{
  "vocab_size": 8943,
  "qk_norm": false,
  "final_lr_fraction": 0.0,
  "train_tokens": 370900000
}
Each number is 500 + 40 x the weight over its row's rms, rounded and kept within 0 to 999. Layers, rows and columns count from 0. Numbers have three digits each. The size before them is the row's rms in percent of the matrix's.

# layer 7 attention query, 320x320, rms 0.115, rows 0-35,64-99,128-163,192-227,256-290, columns 64-127
055:478544454502546513499582460425538502533492463439617497509498498428484548468530521546424442449477505450508511433460481530511499501509595455451523453556473415516570467460467472530484490491549540
064:489503496536494483541522582560406539544469501465498525496475534462518615470461506487481450465530480490511489491532529495476448477466448507521499487482459440385473514581488453467440490439526481
060:521475511502422470479545532544523535541501536532551475510553490519495577516453543482507479445559492492491513460475490521504536476459442510472509513455427569444513549468460563537442491503469491
063:512558528446510475491427469497523527455555497461473497488469442498464582509444563468478467526444531512543450526514459501489410441515435505508524493509523585580444442473506566495497526460489515
068:514517521557462456540492558518487499547519450542453492497490511508518509499525502470491464533552512556446530431452486487521539497462505564496483520471549533436498453600522565464534510499527527
063:536535551525482529431465554559444484495456527459453472550460513458482586467441425494514547460470542489514507493573519491456511529516518514535472511503487487488460530521500436500525524512474481
058:532533546509427464492445488541473431470559512505558480475510542482470554489476468482513535463404480512502510519612512526477446516579510497546583527514508522478493501526467506468495547537472586
066:457449498460493507470422466500497476445527521514512450509539444471435512438535520532502498457438543432556461565502480471467498449497489516514513501515490490533506507458455527553553574441480480
065:535490495448504498475531494455511471482472495521492525477481482505512433493538459573507507555506509441510421597591513466508416494537549459413510429535479594559535480405471559465541441521513533
069:504527538539474482561524527486485543531511468570519530517515488491504450557510541444480477522585486575470477530437491516534541509515473463529410556431511530470481540573463523418472500479554518
068:527456539568452497519510516490490474471510496500524500517463538464510523467409478435517483436528518577508510454491542515522509543432496557531489558469517473424491428581564480499489512484515548
065:535508489519536522449500511564548524450490517485511493508480503545409550483475503481533534488428468412488522518544471532459472443482500514478478449463545485539521485471514495507522500516429407
066:532404562539507556521472513477535555513564542496529522500488530497433611539495511460534493449539468489509413465489556549499506504457492603507460571491501491478507512547562487520479529517510482
067:437413478388458449435487447504483520481476510466527530490520482467418463439509448529497459516530409459488499492447449488521515483495538534507613467539489352561458494489478498543520522476508540
070:489508474458522500426441462575507533476486488460520496495449516512464576445521457489512530445499495462507439546590457479487516470453451515469529439486504522555497480441475531546496517481487489
075:484513493411509483507502465513474473449474490519493430507503463529502458532566538534439469532486547442516452591520455504512507415464527503434576430555510521621518533420444542561539496503490460
070:540552537588526597493478503517492464531552463493529480474491490497554544492491478517511552497535494535519462448579575543477553548514534430552410551502514471399521449529505491496498528534489525
066:540540519552506494504477510489539496544514563506536563521493507478503626511480517495574569446461438539490508464541558540496467540488493573503462524455451433431498498500475495531454556465485508
074:514508552542514475527412520455519478518516562538478514499498497483544562556554550510474512569458471549493458470513554499537530514480452506500406533474432458534483499543508559467509464510505436
070:520494477483475513537565486533530519454439511439523536440461542528462485386445484415434454451546559490477461497426507516512507508520463460543553473471501523400439435505511447493572533484511515
082:456466487449554475554468520561525513441456499536499488523497490516487450509528515529440510531518531478445466488496455502506476415435466483496608457551475486612473514460460520546470446514489471
077:527476533521510466564512523533516443534525465481540467448452496536515465437485473500499389522529541528520532458425482524488470483547477503576560530495525543472479470522491448486466488506497530
071:580403488507483505501504483535520541475514506513513535547534519492464576545495500509563492490505538557489519495554491527493403579493479553531434537491541445516455524540499550498471532492451477
080:417465466416515451498476466480477433411499488493499541503508450510495462507513505552505490533438572423503420534505461491509472392491451481464587417512466453617479505453455526586509465480454409
070:498520465470501476478525512515458537499516507448446445485521474487465372508506544541441534589464473476531502576484530496489513509525504456486490510548491526503544512419511386494505457509548477
090:542513523528452500550512530513545517577517497486488478471465537492513518534497495468523484527523507532475520496485515462499467598556529445544428587498526577421500514558527407367528495473499534
091:409437483421490435440493477533533521507502509536496514505521454512409539466462526543465521532462485485455484497504467480522485425436484431486570499483479532595475476450446484550514494469515495
095:518522472416486486457544565541529465505501490471535548496448488508425500419490498447467433536506491475494507555524486537495507411473499404505567582528588563471537535393436480478486539477539585
082:484509424417546444465538469498443514445510518482510498515538442470477510523503533464505553485453471519530461530518527501485477494448458530485518497447437513580483522455474517466474469436470510
082:501476490463528535463513521501505489453515538502486438478484529547520526471528502428443525516581531455537497504428509566487513509470518487463509522521478515554498540523461446478490449463436506
079:474502485436547466478485502488433467404491499541478474506466543488492491444461468472508496503512531551477439564410511550484534445526490446460546429527548496590478488460513479510461483497430465
093:507424554606512567507466561479529549537464513469496472493485503544444453496511557493491497493527476482530521486473522479482502408564459472493437447620500535486544432520477444619476485542538498
088:460533541438484498580465481466422465457492432522546448547529529428544455423477455515500484473567485499463503435476439539520503545569530520511539559564557500499548519496547458482444493474459516
098:472517483489520507470482477439508478551529468544440502514542546516404480511508531535517523511488462511485483501541526463515418482465406507520490448464467518487531490481429493530496557583547496
106:477506440496439513452488501483514499472456561572467482486492524508512500542534596540644590461495576518464515527502544434480453514541461512495468427464404479530483499544567519534494424568505502
099:503531442445497536477536472495564526508528578497550608486484468498485483481464520549532463506496468479495474544544511479550507433453476477522507531509477486510462463470501515539511483512493459
089:503502520530583524526424448617507444465514444489493469528484500444548488465519480515430467510562425524475418557451446453487536522465414541591496597478464592533503473448490529475543523474477515
084:488498453520552575490471482513460507456460478485523468508491506423466577435439516535516501554484505562478405527502455512496561488492460542564483545468386413477486524516470498504591480506507443
094:512472508444459509480515508471383529473459529479549561496450496508488503506473495501519519565500514444525528500562444545519523513497507480459513545491469424581526585503521495504547511516516482
083:535522472484490576491509542499478557524529519414538592569540494519459477533488447476498543504449473457491524489512579474517489497506489513506560444470484494534509492500542531539491505458539570
081:478497518517546474558541461460531461522558454535535465465514520513530481464546465538520418573446488516424445519521441423503492433473531541574491499498523529608501469527510536578474435411526521
080:479486508462444546487524527447486496467473532493549514518507498497498447574553525519488553553494473541502507424502514505521511419572568460422488576497498389509537507526451479515458503566488595
089:510416523478496542565530482525440562520536509552532437520456556440461532481523554566462487538535432535495480451565449519514451526537504445443494547505500445519454586511529480429487582487497510
088:535534487520446536493558492528499529535480535457502513465517450501480452537496436502485552484546522460550514371541586605511487501489476501475577506500529512442484469494488465465561555543523464
093:518506524485478507468435527494561552463489487414494561499493505495523517508496492474532535415518532502477478480475603492448530526454495558511572530516492532506546490456479484473477508515478490
083:452438489439517495462494492454463462481450535548541440550503490487520453457497509536457392521563467512473515586533423484501560500494515525518466462440480476585529500489536576516534465466514535
089:515471555437524474496568558479480594535454517503467499495493518454460413516490543555476529483525502554510523445499522468532445520471541490447488506549509450468532582507493415491523529542567480
071:540551501531519510484452502521515552474527481477495556486397439552499482568505531473526581491472489545548541406473543503488440531467466535489534434517518540460534512530465470541510458517589551
083:504488547467428513482530460438465537474468560487501517500525537497567474530514435537531532447499578501441458405512473528521451506509540474422566472444515380471471559515538496525515516527475472
085:493512525517531529472506508547506507478485483518481542510539462507453600441461419529530496485439525553523436494490492454519504540487461487525490412504531519491482409519482508483527520575552497
068:532537515542487483535468467581495626478578489498425511523480472487480564480495476503500556459477464530475491448430547452509482587447497517522447545523476490501540488525377500483506570557529352
088:457544504522494510433449482452504444502487523487577524532492424507458568486481432478499456494447545475505502540470439445494587416489508474523463488484529447508479437541475520492473455466476574
082:517467511508412508459494515528466498446473517491423487505483440515580519489494461499431529473476440508502567450426464508507441550471492549523538547488448521405555490515515546468455461543520475
080:481531512500493543489544552392515505484512504508511480494454517532455507523519465503545539531495537459504539532551516486471557486524524446462511520417434477462541510516555533457489555505434540
083:520484549539483538465558521499394461449506538510558557490528547525594494487501474559519476485499532486567472599532491518562554465438557485516555523539487484549403531464511530519501505482495535
081:529491524480513484562501525456501570491488496511474552489521552437504399429574502549450560476531561482519525507535562535482448515444505510479498515519453457537503514558559499571522523476518485
082:525486465506555519442501450532465457498430518472474497477559511539581469510525491551503481396535447504437473508393501501514493454412509490515455521505478532510531479525444570504556504509481581
085:408428450505517514521519528579543456432471454533536484491510453507486457484475572513494561493439411499456511565517541505494475537447460468552491488426489539534519553453564463570492473505513499
075:507553446493518472448492489501513506490501451530510494503555504532440521499398483499518492485464487487528491529429478474506447498471430427525469496404452543448498408488429550503500513560537614
088:451460501575526510479549542499442470454497461548553483522450491493503479525490516506466484494490437469457553496533481512502519470546506463496436467456542482503464458537529535539463392485477507
068:443493474445533528498490563417492474483495471434564472499476489505428600504519557483512541483386505448527505531488581534463505482453516544544517533518472516481527516536550445512467520502515440
084:518418510549515543615537514542538554510495524437496502485503488482474469494554576509515529552488466457486526552540478523503399495526519514444453569553460533474523507517493480509499513559516538
083:508478509521517485507555523442480485468517440547465444549554448551503548502449461533568468475520451553389518475489547450529473495456443457538363482489477502462504470543483514515567494516471568
079:464554493551510558522533517494484559430497453445513507492501477510494582452510514509490594445386484491482449482485500539449497477449475529511505538433468507533572496449521489493487501461481513
094:494511456534528507447469541494488377528517485449481496508485529529457551506459501485464542510454539485514493455450489514454517524500505400483506512472533454470490478475557518414513472431481494
078:443467466530503553512495504447540476494475536465480481498522578533528494496519468408556491589554503437499432471501558469491466454481546532426561518543452517529530542517573467577547460524545503
080:478586481544492433497490461500524505488455420494564535492557534474554463507506442488522564535472475583379539455449484522517567471527576556491552566472452540528492527530441465486506462485428478
086:550513521523486530495496522500430534438441510467510532500538445504513502517554568481534525453543466472514480407552522459473435587487494564566460489487442570526555472489436511465462545495508449
086:521446552500481447579456533568460584537458535432529534491483472449532502461561488487462525493509518526540488522527416578524517534507530538506519565504559505535514542436488463445493575450423523
086:474459504532491471472508466431454505484473453474470470514506515567522536547516463531504464503487525529478446470468571476486519518562471501473466488474496538470558434528529522486563468488509458
107:525564422490452485509545471483553493554550498555426442498476504528446492514502464542582486489565527556485522469457550411523457481469477468457513507457479527484479492543435501543565487497498439
098:450463435536477541468553434490523476448501514518551491488531485538467539399481595434552513590517433470455428521540521447449465488535510488641461497426514540505486470487468502492532501493556542
083:498435559450544458554544481522620451529447475556514516520456511497501451486510490511451487510472440480574546464552510583499432525479446443548482528477558481512508533471530538471503468503451448
072:521502507488406528503513505521515521473461474468472536480516562488441475494437451488574499518543503483572599479475514604505444420450463507508516492467565530427562524509490491522434478558456492
082:560409526459467471538545485478533520535409514539511521542483550505408503499453527584537497471517504524565461439502417506457461485577437547529456536433497534455481513518509481507482487567504437
081:434479475454441573530437492518503511544486483463494549411508458508438568505521507497480461478504485536475525486507466423516471457520471602494546505504498569423534485551447518476445514556513465
075:510474558488459453532479474565521500488491439500517529496526562459504465479522476524407469500519509509559541517446461450508522458500494452503485519483559576472538581481484470507523488514415461
081:446445465521468581431498538490467477511542552434460510464516458497493491510435511458493485520512557499464553511445500538534542484528530527473529470521484497505545453584414530535470507517537525
085:548517510448501574536467521479555456472428482474554489480444471461479464511453524462476468504524494476424545445510483523498477432499431545509554512444556540520536472518492491529505516491610494
084:513512433472474507491465507449486484484553539483505469498522440546505532535431535452525517481546479528486539569578587480499500504546572505474484499414553550487534504523467493544478485462520462
092:487506522493538552487565499541535482433516477539568490544484537533553450507554473471482488433476433455500406526502451482470451511429470530557541539504523476528486514412509518457506483481573542
090:538488508394433476495530485501495486469441508488446490495514521461514373461499484512429484510555519509525591546512555559500478426493586518412524500474517513495531541533497483505492514475445442
095:477435434473531464454450499510573521476499577498546484513438433486479533559483542486513490514566452502454520432486540513473482513596493596511447467485561573419552463516487478492548476508516504
082:513515461553493529490524562552475522563570530456501531502472426507505578497539467424535561529458454534510476584496572489513461542561530543501485496534553495507525512467521528484482513528521470
098:540519462468463536512514520495516490503514475469443545502504550510490502512442436460520497486527599512498449481504504474484458542584534467521530437510462493499442467459548468459506581531476483
094:498497562538557496586494525527499486482568483495433514516493512454521542481512519504494480516462521477493493553495466515507511512451439486509526559477508421491541490418501451495511521504519553
100:470534524609486491493563515505444516503551505469456516501458498548467549494518462575487507457461514571496497542509464436516464567517516530464448496478507536519541516463506590492498473506414472
090:461569530527500591520490491482458479496517431527473522520492522512516511503531493526470487546457418557609510497492465519499561517446454463525554482591484438459471528434491506476553538534540488
112:479478515494441523533485514429487519540467492467480528503525472469487476515491447558498482496564503499440518470553502532482493472584525490450528521524509523493500522470568452563428526494467531
103:481522527507497530464519457448446479488527547522483521435507538428516601542461474558475487465513517514464510544486492518517511480538501544499440473525468532440521435487545470538496499542532547
117:499527515497427429476450402512494528490496535523429470515603517494535479521474483502497506582484559514497509515502519456510486503508491488510462498439478501541453529543461546529458483470546490
122:560475468538405438449524445530517565480513592470439579415424450533531511525479457477465455531537504509461535499484550468536419542517462438513503494435569521479536498468514453483544534534551549
113:513524533486478496509493537554520471531484368444465476450536516526467517476483425537498506474430501571480474510476518486535519516403477506514540477499427514470469559480546499521504498504442511
108:482481529502556510580502481449505544562599464508452458478529462526603471489498500528500498538501542522459518503466448494502464532510480510484483462490500448518496458483537505428489462548470573
112:478489504510524433450505497581474459532469470505496497484442535493469585501463421523515496492497538551458579462500536494506458515557420451512435466398540546466574472479543470457515511497529538
119:505522514466511543555550602547462521570513457453468479501496468540492549505532467446513517506441489570522489530504554511531593526448443521487475525519572480517518499398525568470560522470506558
125:504484522559454525512456497496537553499464544448532537465490546467483484563586540484510511501547526410534464532530435535498473456430520532449530532509476481501475508614490521507472500490490544
114:465463508473429492541473495518538478433442490447464508429445499478500550530443466526469536501457523438571553480502499522505527457574514527555525496466505588442556539500478486552518477429565526
117:471511477578447507455431473515490512533487569617470461513425504502535489539464527516579510526570587567432497450519524555512459479499478526486423459470436468511490430593506525478452461532462480
132:477526472490468488543564494503480460487466496475512519511498559520447537454525444543534535400536475449468471482475488473531533491456487502454522531520535489488502543442538468471543535492450517
107:526405473454538486475505572526441524495448502466508504494523517527464532511504460484470530446570490501488483456442534549506508506465474494488504500520558503500485414462524484461586571524547513
135:473471536528527536527418491485509478492482524448548426499524498508565501522496579451409494568509506364546529464485444549473473488556575517484520455542492531522542527552473483558425476490474484
125:472444531653477472493539510503471520485481427520489494482454517480541498491501432526515490466486538639496454507484482479484495544541418407517496439418521526556493510453586492489522424505451543
097:442494545586625527525471513496504533484419474552497414549547502483539505540540532454481520480542479468543523472516482594450465565554516536477457440505459473540515508522531499526442504539435535
095:419530499489558518467546517484532475571551463449447499545561454461558531474490523518471514561493447457491439530516478498507540508485472519617484488469544478468433544476503466434533514528537482
122:514529515511566493516496514536495480469509524530495406522576505535466488515537515523455448464475533501510471492520505501499468500453466533521478505530428506542461520562462562439521508505491536
095:545493503565529474497467428436554548485497532512500569536480437523487448500485541562577451539439480571476461425465460464528430534497515547493416498441495572510527423556434497505524485549488537
103:504524472506514508444512513573481509441461521482512559469416504531448569495543435549504514538468538531491511486500528469521435529446488425515485512443483512504515456537529493445571506456518506
105:506435549514546433503511477445516565463492461480537501505556537465530445507527530608477526470483445492547470459464469477472461566572425442496509590565561512501464477472487521487550483443517434
099:467518464513476443471506436502584438444521501519485494484438551462474423499470457554522536463480506550480535497420469530466487430460512578472483493474532597507504574543477561531499457477499448
104:510514509577449461503518406535492595499557536503558501508467560423552442479484499570513503418529550464477520465460451447472509499553436461529448493489523490487502487465477547523502512441484437
107:454472500466495534517451486576579511511555534430473519472428424531505548522516492450513397496512540499493471500508494524499483417432537494536534513447483606468530455421458468521482518494515594
113:499432482514489467498451466495529571521529510454488493489497522436556400516519502527448462440530484492473502507515504460434537487490468436523490593473523548514453496468479546585590517391532461
109:468461460483436524449450537466555553437531509511440502490472496560485496586491446477487522520486511536416565445488508594506484449490537510505521471480427561518567540548496478542418445536450496
106:426482485480428475516414478446496556481500496471510533486430462496484485536516495572468516479526454516437568479489568541492484432511526514582517486555510568513537575516515446534485435467472522
113:486527507437422512471515526517547417545410499511509485476460486594396520503489524479524466539515571523506538436501528541544467452428489487521541494460524558452531478518470483464515537556513491
107:446466487489481461458529491434478478531488412536555513506523474517494487422491476500504578455455440526537483561449477447469536511534497417562493511518607495513490493430527521400547487459540532
103:489575474479456491402538514409424527516498558498508504579505497432515411547521516583546526416486455463443524507547445464450495499499480508554519529467508554509471462482416494562455536484476437
132:443532498471465467509501453485600550405438548449513521473445546447524487510485458453494401499485502474488452440446556465531435451440471532519505504513502556486593486516483456513475490482531484
113:509526461445506520495520600507514480518511523476518563459504486551437543527394496467492537514469511579545498475520522539534470527449549470533504476505559540507537489487488555408514490525537546
126:504438465475476449570524484544471498490535461480481505404502523486564473567497472461431462444568506559482479463507468492583478549504491457458502550449469417423425546460513490474491532475510508
125:486441474537463509524475537592492504473591494466471494428471438503506527507453444488464440555524512469481525496507552523555535473469463525533502532537507508440544499433485484425458536457469517
122:446493500432514554480556510586506451569493440534526473535482434590386518489500462422518525532456497557512482499482525519495506540471501466415533475471556575589531514530571519445506478536512501
130:490557527518499527564490533492481517539576444530525479534567545499492548432484534495480551442499480504580488566521466446523550541479542533489463480544512500563476549458459583430505466435464485
114:481470493491417503502582506482498546515504515538477443504458520462559472495485475547502493482552479484562465492498432470497515515477526510526561524557523477482456479514479495479471548453523510
131:511535538481495441530530476531527528402516470475489581485527486410572534513484466484453453550441474479495507511496537550594522450528453423531445485503499505528545536518499503491513473562459565
141:544485488516429478487470451515539555526503596536453521502529524482557485536501532496485462609503500474507495539508510454470443465477486487540462510479423471518480553513473478529461481503555493
126:492455507477419478460505439507554579506512554469521508470486476448451528522456481501524495505547563515468533497489525531511421507594512547435460478416545571576491536538520436528492498523512464
108:500515508529526543503458513544480475479511546451563439474517462505513464513492443524457436464545581487525537415451500592529522489461475461520545504477463465517498488502524529501501464468515460
122:466519443488514472552473455511503509514475493547448457446413469522556418498551562538454435602529508470465481518463490483557510476470469521528490490514499467483494544474514447492497518533523542
114:445443470490517537526504501638475496475481558488508514460490530534485481511453433486521439561490534497567452471530504516500426502476503534553520513561505603445538467515455503506452534486525518
123:464502475536470567484495511530460515525579412490530474501486552497432558393525493539512586556468581584521512500547472465477540539494523513480536428543601491490456478509530548453518522470526481
116:506486504613486488533505510518509508558460484538473453494516532509565483527546602488493422511498412426521451500522417512489507530476533559521517524582470513510466498489444532447482508495504475
131:493448521469466468478497473452475471429511502461508457462484496473558573521478440532479412523475480464498498525509501473537561481544533467529523517543489513472538539512486468501472494494471549
115:468531510547437510509409517515528520533531461590491488494443460498482547518520465505571429520500577586551507474522550466474474494489467501503466486480562480561529494505512530484497515511489494
127:503490537453387468512550527504487482469446446473484516498450521517512515468537483522562504436482514455517462547430515475458457508507525427477493542496546506435534534457506394509600544458456530
121:516500482569548483491496539475502527511497486525492556503567444443463483459447532500499556416501557507497499516485546532454484572555469462485458481436514486535551483464585567477513553498507461
109:480505546492467521549486530499430492495493531475573406498512513427558525506475596483483475468451497404573499481476463524467509520561549507464514495486435505523531519454495460507565516505490559
124:459475497465445452427504471513504539493484458535563519501427492474483521478507477558547591497486509608464530521446521466522483515518399439511519500481519497495506460553578487530596540447512496
108:484522534572512482528495543528488490548488535549517472505498524502474512429480582524523532482462458431477550505442494464472502475576533509509473453548482455539476484474542567495464471463473554
115:508474539533514490526563527549475499508487477463442513404489486454503431474528520473529447500468457527433473509474427510525515462570503418424457578396542531549472517480489425473501552427536465
116:475496499502483512495517527498496509538467479541512467560508533567420467458503485499504507499461563492450465477504416520484510551515493527519481491498488505491567448453452450533475473533477530
103:481518467464470470482559536517433498525474451533518531533495465513430501464432475511520510471506566581480505425547553512564469542534501469550491575443504572541501450507448423520554527497480481
107:520486471497500463522548501486394469444417521454499514422473523550450534489483442514528572550538585466492562486453490436497493525503515463494560492463524502444535529453533498428598508473526466
051:488400487506456554481504514514522485415535477483541517573452556504528484508507492444516466503436572515502524541478419419490486498447469498534528465537440460473542483518441464508575496482499463
051:500584553536440535487554561511558505455462475480517503513504542502502482472437517498433477482513530531516528616527536425502522549577486492545475466464521520431498562540492454496449458561522547
055:527454493477435467429556545467637516551507511466486480491527485506515526528537559439558474531488513526477459435434588512511474515450456480473461590484494548542503519533524489530487475443575477
053:506486505523587430491517525465485553473491531523445519550529477531485533544482531496445537466457473472410518523545445444475444453501456608487509594463552529442512517563506421529477509468561482
055:536472500517431510494542478444466521535468444511494461543479540537516454541453518455486430534577532567504430522522526465528547479444502449483549541491533570533587485552505584464600479466506636
055:572516479544539501376519568488469544511464426517523536503501477491460456538498465475576518486497497509434557516502489496480480487553535481527476472489498495480540507522503463501527520541500521
055:549583458495461558377515507523536545502473486470517408472443534539435477514466486438525490490401500479467498484505512448466543587583554524500571521537462487539490478501428537459445546494493598
048:473536533567570524456443533448510494448516544528529541534514412524490485497544557549538480510539437449453480539564453503484409557577477532551458494545471461523489516532495449603492490532549496
054:422453557459548496611523486514520440488480523524487545546472460522547525512477462526443499543525501454463569422617488484487452440497473493526513484410494457509414548448495504536510450509481494
057:453495498483487498573593559483486550563442485479507538506500465560430503461523467503476465493554543499521438610460483492532493478521411429494442501509567590450512510517455498446488469449462504
063:554519468513443499487487495520534527494572426549523422476511512476466488420459517489511472465418493566535525447463519516513463543517478538548579586505482478415432493585541579473464467476490483
057:501547503558621578423430463488517474498501541498531535480506488516484547540511461478533559508352426457470522536492523510474440434510504531523502442461502405577474488495494472510451567522422448
053:522484523503480534410431477448472494522521515437549501477473517511544585525453534504544571476486469502486443457464452575502483515484489577499475497590478387501511502518507521483474547526544374
059:475510434471491424505434464473564454467511541473498483484505524500450572531556497548528427500502427459521447487452430456526481502507520562464582534505467405556402555543481503565521549484622476
057:493494480489466519455386472444500498468544514559505454503555517465451655473465492497518572454446428469489497478519514508487518546467496584532511439517462409575483506512505504551475475454547426
059:444523512470474473527474489513503498486463494522467522562496484537484516521558526560440477470508503456535481540573498473500451409448517472461529439523509494522492466498477489510487455490533527
059:591574489500487541524507555558486516531460483472537438447521499512523486464454500435513483507417474532523539474493501496494506547466489485532425500511562536387487487516510542438527540479470582
055:493420509505477499516438478553497555509540532488518482516486507443490595517509567494545596502477404535470571501511510488482480557486563569497444550537449444480490532449503456515504580527496413
058:469490517493470462458530521506479454447464536493488552524454495528550484482564520510516536494485478543508470548435487488494563401507440473423508471478505531542471486468508514532574484474504522
055:590481529520503511470500561510547484485456471485539514476476540511422455432459470442490438471522498553478459532461524534486485502583476455599507483456525536485456443549585480502512469502531541
068:443439489398525430517464523514548507424427517499486554512454518495512460472514488526457503503568488465474504471519453545501504394459520508430577439540508468629493489473501544563484428476423496
071:551523505476419482523493541541508482503446446448508486458415494539490466508462446488476425548530547506490502551501502500512431492563470434483587548484568544438519516500506458501471475497523545
061:500394450469532520480550494444518508479517550506573484501510566455485569531481493518501539502498494527510469474563510468498462557505524492485454529511497404524509486502469568465488582493440472
071:449465479446510436539407514538557458423447517509441556496569505515446554514565508505550529504517553407520421489499511513490491443541516541418474412520416443627527501462452479571523502526522405
059:470576503484491440462576502605496503550475539493484517550441472502418449456490480537482405573548503469535459525441455551487586476507546433472567531504516506501551486469463389483519476505501509
073:577517541496488524454560525499520518533503518459508494458471497524534475447492505459514446552520484545478513491514517535486457543528516469525499610510581580498537538509516466395517536480490598
073:423490439484489417491442463453558488491504516543471469541491522477466543536516533527503546572496504518472533504518493532519530432467539517482583462510444486608498495483494510557494447475466429
069:481548496484438503454558535484613477477506501481517566476471459546463496434539514513469442517497531526459512541521553531479482427490495444548577533544525569526531513463507455539495476467533551
077:454506469444506449441494451452528450507545508545485530526472484485417555540470516479561536471459498504483498499463597446497509479448496510483492425430414465600523497510518508456531447481439477
073:512554531482496512479501508537524526453495499533493475425435478518487520446560455432528469493516464483497497541439522582471483506393498489430504557584519543515491508514509474472456514445444476
075:512506452471518451476469489492508535433465531575491502455492565509467498557519520438547529460480527491489510465493507498482519510483476465414438538524427490535530495432473519475503474508494432
091:505414548507532527512513538557512606469464502436449488505459460501505454420528527534444491494457485441514553545551444558500536436497429507457495507628512550447519485472464433610488468537493544
072:528493552494508551534506469519507525495442518523471466524537527445462442441439528476446504469596517501460439486491446428497499554484510533542524568542509532467496489459504459445464534499506524
089:440388535494560485512488486518388486501511452517432487552517537518478509572491535577465549470466465489506503521535490472502541466512501551516465416491432485463477496468460501507482478556525498
086:573562477435547447555519535483479465455442563478486473515484483492566453556565518505579525522541577498509448533510552483539458534515472517470487481423449445516472596475551584509533459560437510
# layer 7 attention key, 64x320, rms 0.105, rows 0-34, columns 64-127
050:520430519502498508561550545408400477542538498516471408499521461546574462509528565514526530621402456488510489550506509577530550431544500553481467439538576621485515525446472475569487508524472596
050:514447512477512514487509539467426503490527444550516520478488420562384487498499542413531443514527502516485401477574513517518421525516516482548472526558517494561491414434492558510454525498532474
047:530488491533477484524574529419474510494504536526492436477507537525516501454485457566474560557433497496509458477490491557522542524418487513467563448539531477458529549576521472455575504524527548
053:560482462550500525460554501528423435495475553548527557463549516499567478444498461507490520512485506561504571526529459595471561570524529420469479520503505459565517515511499524519503528520470470
051:477542513494514553456467498472499529481488537481515496515465488516432550505430493519472464491527415435463447475496463492477398559621444449514489494531554443582491496489478473569521525545445512
052:523523494489548461515543479515673492574477458526517570510465542518479475428488432495484522416579544540473430504575510493461493534485511459506577499486495451500430472537588525500461553534595471
059:515457465477559463413469485497511525537492537520448542458521526505486531492505512450482541465626552558523425415493531544545467498448483483470469522493572490557537518571560521486554441540529526
054:507475506527524427513524522491527446549419522458509611481518520417483563555499477502519520463513531588529502440452536516530511548501478525507466513450458408527515550480552495456523501512524473
061:443462494484506521548523503534496510491509523470459541551515513550467492635497557494494506619445516481519492511503497533579457508431488525422462506520530597534539544573517500476451527497465605
054:441469494525540532500462459480476526417486467584517496488464504537494505515478470553520502473546459476488430406533452480438458544474518505586536563550531510512478521526430510541474509487499489
060:520468433464531550550509537567527480545466535515508487456487529458473482497498489413486607486564553493525473450501520553452507534542456516461532531528508455489509497517520460511443613567502525
053:428529478549464363558559455555543462551519464494540476443470530487493497502557505519498504470513509484471511505524494556566570453495596504508438497477497529438524489494521483446500473484508506
068:466567517480495510451459428527565510517514424476588487508499499507505503521501538551502503476540537456462506516535499514495506494511562515455544526393373569497497508433465445561492507494455478
069:509607474440485555499465529511556533567516515450535510527490486514540470460452492461489509511450508444480472519510501540477419510607491548481554495523485525541512511538544466545458511534514422
073:482461442513527456509600499470464470494516495444502546493544499504487487564487536528506467556403539464494512514537481503529506429543495506440492493509472420457538526464480416452572560546487504
065:439527542620479501528512462547464467505520462492534479535471478550534499562563490613529472507483474436479466484456477476507535423490535534489542513493445549515450547551527525513462513500481474
067:462482472475552518526505523436517449508525572437496469435480524514467430579507521435513467496555621441470557470520563564546495511516455478462476518462463562526493529477468580524464557527549420
083:529544494494488448466421480532512521491479538471534506482569530421503497452520564485488516497506514465551492607525513423450517492570527499484466464435452497559489503544509453533467512412554472
088:510534497517453563538496507487551428504410457515544450525493485436556466468528460506579517479528467532472553428528511500377510571527520486492532501487503405520483456481455458488505471482392499
084:493472456527529491559451480575500437554524543515463526494477503538608471531532521531440467480552480480517523495502465531547555527476539514473496519499600572459486467493460608436465474542543484
077:529502516563468543435571497501368498502543489533526485582569539449471465533554582486507550449503486449526508533513463448420526499485547563480450449556464484499481502471482535527536541541486391
078:509494462460492501410527528470587489469506560486451455520514560467485474517410527466508488433524563515502499487493559454530498490508476499510501497474469510518439501476467515512486532484462506
078:468540511472480475427455501522582538517495502489486493510561495514443515460498529456481490465480487530514518548522534457487540419483536430496463485480501469492457478536501449486566417473526578
081:521576532517551415489546453483489540520506460561480467564441520458562510502433483529443474503479511544469524528433517436522512475455445498530495457520467481497458500581516559476492491568495503
094:548553484458502545452436501465484503492513574559501492510456510504530521453447486433451547506564600583547520463502606506470488483416469549545543451478495509571544459533529530555422516527537464
074:526580494435512470442510516515493503478488522532556418549508477416506486504487560486520540437529460488490547540573454449498545556484493476532504446435490534516520487446433483544413506552561476
084:533544491492512565430470526444547553526465521561486569493553467520519425495512504505543521425470461454517446476422530406435540540515482402493507545478409588411491508539517510527565444525480488
096:481555498522474472526469515516521556499524481543538466558500511528512533560487488468551471536472494425576522542531489472601444505504500452530500443507523481446444528445515516488476495504515439
084:515537541501551531506468475515466484477540444509500576527537477499564461446468498555476524523496460539459571501538470375474588436493519418545421508475509544473450506588527542487517443489483511
102:552502455491490450501503482453514470481530528547518423476495505478521547498474538479513523506428531592504497497542526496492516582524440470564523469491518537543546482466539479444474479431464495
090:490545495557534511488569478561377428532506537432476523524561506462514589565484501498488546515540506518548505536503523533551491519468508531473464513474458497453497508543517526411569505523531507
103:550544468510494484510576509435503492513536527510460501504488527531506421505470429492473467459541515554499479480466503560518541438547475450447545501513536489527484497434511555500499509518407484
090:528519514518491493471456540525407472448466512467583488470469479523461580503525490529468510471488485522537528537504386520490514529483535448549482513475515473549513485466558509481545510547481479
090:497476504492440549499445509401404487522439441528584554492490475517411491531510457474530496489574374445509481525500493529431520475509552532476552541497523503507508498477492493549505522446460520
094:458469493522438500461470509493558528500438493535515495485429512481478523490504474541509574447575514499497511521429554439504570557475545496459405537545431520503536440568538469460478466508516546